{"n_layer": 8, "d_model": 96, "n_head": 3, "n_kv_head": 3, "head_dim": 32, "d_mlp": 256, "vocab_size": 8192, "activation": "swiglu", "norm": "rmsnorm", "norm_place": "pre", "norm_eps": 1e-05, "positions": "rope", "rope_base": 10000.0, "rope_fraction": 1.0, "qk_norm": false, "attn_scale": 0.177, "bias": "none", "tie_embeddings": false, "parallel_block": false, "init": "trunc", "init_std_qkv": 0.0379, "init_std_o": 0.0, "init_std_up": 0.0379, "init_std_down": 0.0, "optimizer": "soap_variant", "lr": 0.0064, "lr_mult_up": 0.766, "beta1": 0.95, "beta2": 0.98, "lr_head": 0.00822, "grad_clip": 0.5, "warmup_steps": 200, "schedule": "wsd", "decay_fraction": 0.756, "decay_shape": "pow", "final_lr_fraction": 0.02, "batch_tokens": 32768, "seq_len": 512, "doc_mask": true, "train_tokens": 159100000, "steps": 4856, "dataset": "wikipedia_en"}
Each number is 500 + 25 x the weight over its row's rms, rounded and kept within 0 to 999. Layers, rows and columns count from 0. Numbers have three digits each. The size before them is the row's rms in percent of the matrix's.

# layer 3 attention value, 96x96, rms 0.22, rows 41-55, columns 0-95
090:527510561491507526486495539503496500519544511466486478490531455468489453532475475505468509445487531495510482496472497486500492467472510481505491512501529479481556546491531480458467500473524529476515433497507463536485469511506525513541499484522476503488516516512487514506532474516520495519
090:494491477488513486474467489509488516497491529487475472456493532498536535474518486482505483484500514502466527479485468486495468504504555531518503481506454533465503522513494544517539503520493484549527523533480521523522552469510501538465539498484494455481501445492491455536527486522523475475
084:518532478510522505504510519497513493523504496518473573495477478526547531487531486523530520534469535482513522505500527497480476511462472527472539470506517497473541484491459445521539487534522511528485466471487501465532466518488504492518485496500483491488472507514478502493509448480553517545
085:498460483519488506525517477511526515502476503517492440520531501526499481486471534520537509492550506489513556495488533513550488464495515520509459498519530531502541513510496525501552500540549540488498510500529477511463513498493509496519497516496478535464487490531470460540546510463465509510
091:501484482499466514536474523470519474554518496511478534474476532486467482465513511498484463505520498497498519523490484489514544461499471539481498455510514542484505509524487566496492490528466492460508502536548473520507507505539488547521471521483492537547505529487503480491515495548472480488
103:486499522496502455487527486525461448471504483513476522452512479542491531494500478473520481436493489502468515468490491546485539525503491463489538473469501519482515525504518540500495496482496513510508501535498481480531520500493515539472534500502505429481449470501456500466523506486520511470
100:489529468500497513519515453541501524525489525551553497488499524538481487511496478479531517500535472509503485515524500506482456503513534541462455528519521488497513557482496516466532494524524473541508518483479507517523511490558465486477502539465511496507517456528490524488530490515506533531
084:505515510511537488509519501518488497472495460488476480513497471550500535475506492453473506460491464522521474515502519469496498443527489523490521552516492544500479453506557481477522487530542542522520514510513497505508471510503587497493499504490525467493517507542519505502480541515507512499
081:522461471469522537530469525493516460511511466497509488495494552463536481502486493555487508501462497538511477485504504495464473511482502488538485487501505509491478534506539491521472506500468488519527534486509500574499541562521485525476508538495540509512523487491456532487499531486525510480
080:493536515512538502499517516489488472519508496534511475471523497532471498478464498486507475446545516558516517487468491516473532470493497530512498546459486476517468479499494512508539491533546537473498498525519495498481488440513485492470506481528520500517489455482528442528462488500483491463
084:490488504489453516512501520550508534514487523465482522492507493544486481451528487495485465537516487507505504495481490531516538522488489530549492487518515507467497462524498458471462517528500502525503500506498549538491494483486473525484521498481512493465560512486460472551504519462512481437
104:507500455501503503467492455507504501485527537538511454524502474494514503429489536510525508485546510522513461517516522471499467479496530491489533486494467510453524515539456523539499510458484484491503501485495521521488508512560492459513470503519516540506504523512533485487507544513480536532
096:503489537489511503538476483546546460481489483468514453502568526531511521501529490497530536507502484499500463515470483478508536487508514550479483507494499514539511497528483478529519542488473473507546523549539521499480473536488499495495518517487501479528535463560501508507490471516483500503
086:506501485487533487479507522529436513479510473500537510501502531480502492522509530476524418491516539498518522542522518468518474511516503493499539477508498474527497509517460494490443494532466502518533527476546503505533504513469476528513507510517499487546539523497495519521489508427496507506
089:503467544507550555479470466507477527496461436510492494541497537491484499494514491534471514514513473504521481509495492472499517534556463516447503466486510503527470488520555506495492467485503502493479496508545478471509508477528503497472542522443477493527510492476500480527498483511520480497
# layer 3 attention output (transposed), 96x96, rms 0.208, rows 41-54, columns 0-95
103:500536474510526468511502483556516478486505500522487530449481487535534507461527537467498507493550516523481497513478448465510502532513467497498493499535475521494501443474466467533505497552482488467530507473488520509515517493459513475530453506506522493491471510463508491514454520513525495513
096:477507492504499508492504467498521498495525513518535538495529513564427490480468492508498459500499418515510481522467517533505487515462509482477514473518568514463547514518511522521537480495477519525466467481493476517487490496501523517498512454513514496515474516531482517523508509493527498530
096:507524511487470474483530495495518521491479525458517496490459562485511502518509469481479499477527500532516487548540530479549510514504498458508492537517505489530460525522538533457495499480507471547545497501477499501517518479485535533419490494510491458503517466508482484519494502530506491508
097:525521509510477532475518536480501528434528482466508552464488488490506481500466545528488506480509475486507532473467483477485487490499507523528518501532500496499476561480536505492478485505464489467469557512475475487458512490511468511515520509520481463478533544522457500497491529456495505503
100:506493530437487483474514509489522514493482508493518517534503486518555521483486519467482520498522496498521518503460463516484465494501508453483506478522504507488472540509534449544473569468527517499514483479482508509521485495568495470527524510531522445489481470536512499497498471479502487472
114:491526502529486512533469511497502532509487511493495503510504524560490522481458453499502474567542485492500508532481529490495504504508535503452484545534491521482500484476475514521476493518501505556461507476504508478509476462498505505462519482507535539498510531500495494512519465530483546575
112:501515526517510499485498496494509488490479493473481493476536531501516489513520515548503484493508513472522517495494488516487546524492459483455501503541472528503494521490543559515475505532486548555483483530514486557505521515504491540473504495497461486511470488527504539430540505449493467481
098:530470506508527522493465551524461473521505519496479512496498533495503488536518478476518517531504510473443499493509473522539468492461464480495485553485501470513472492477493524528459491542515469500459480479490477493506505506484450505474499483513483444495472513522527493471514462448533529512
094:481529548531531524497486490531515523553490548520523483503500507476472501461523494494462512509491491517513487469494496461466480536503487504477507440488498471503524497530503498495501480482476551537481496495468527537507466543520500497509534469585486538491496483477523483487504473505518499531
098:500493480506519484520488505482498526471520498465506485518495463513523486516469531477504513512507430417490473467506506535486500498496485469509501523492495527540513434464486486495481529470485512512484511439467516526480538524443507521499497482488499463520509530517477514486491520445510521491
095:489500539467547471503466543504472497481489459507562473492513505500492528483524560511518497478518485546476506473483502480475490473532483476494496516463556546500520503492521512476504462441494523477496513539480495498530480478507509517478464479486492479476496477497498473490534513481530521548
120:489519501474475525486522496491520500523502521473504541471529529496514473530527460499487524495486487449508513494530496526506509504482529542507497426530525472537495486499482452515503486472478501418524511534509467488512511527483525504503534454473510472486501474548494511535531498507517471474
099:529483491511504546551513498514501481482478502512507484468461497483532500493491488498458481483488462484471507454485488528526487532478446463538478465522507473484509477493541541481499463467499529491436482487471484470480483483462479443488501540470514464507492477488513526490531513499496478510
104:472514513497456509486504505467511477539460524517511504504512510514535520477468479507473506501462433539487467471515461476471497473447478508484504486500503539471514456503525504510541516509540525503539508567523526474478483491494495494457534481495490510470531528481478494497489540527518481493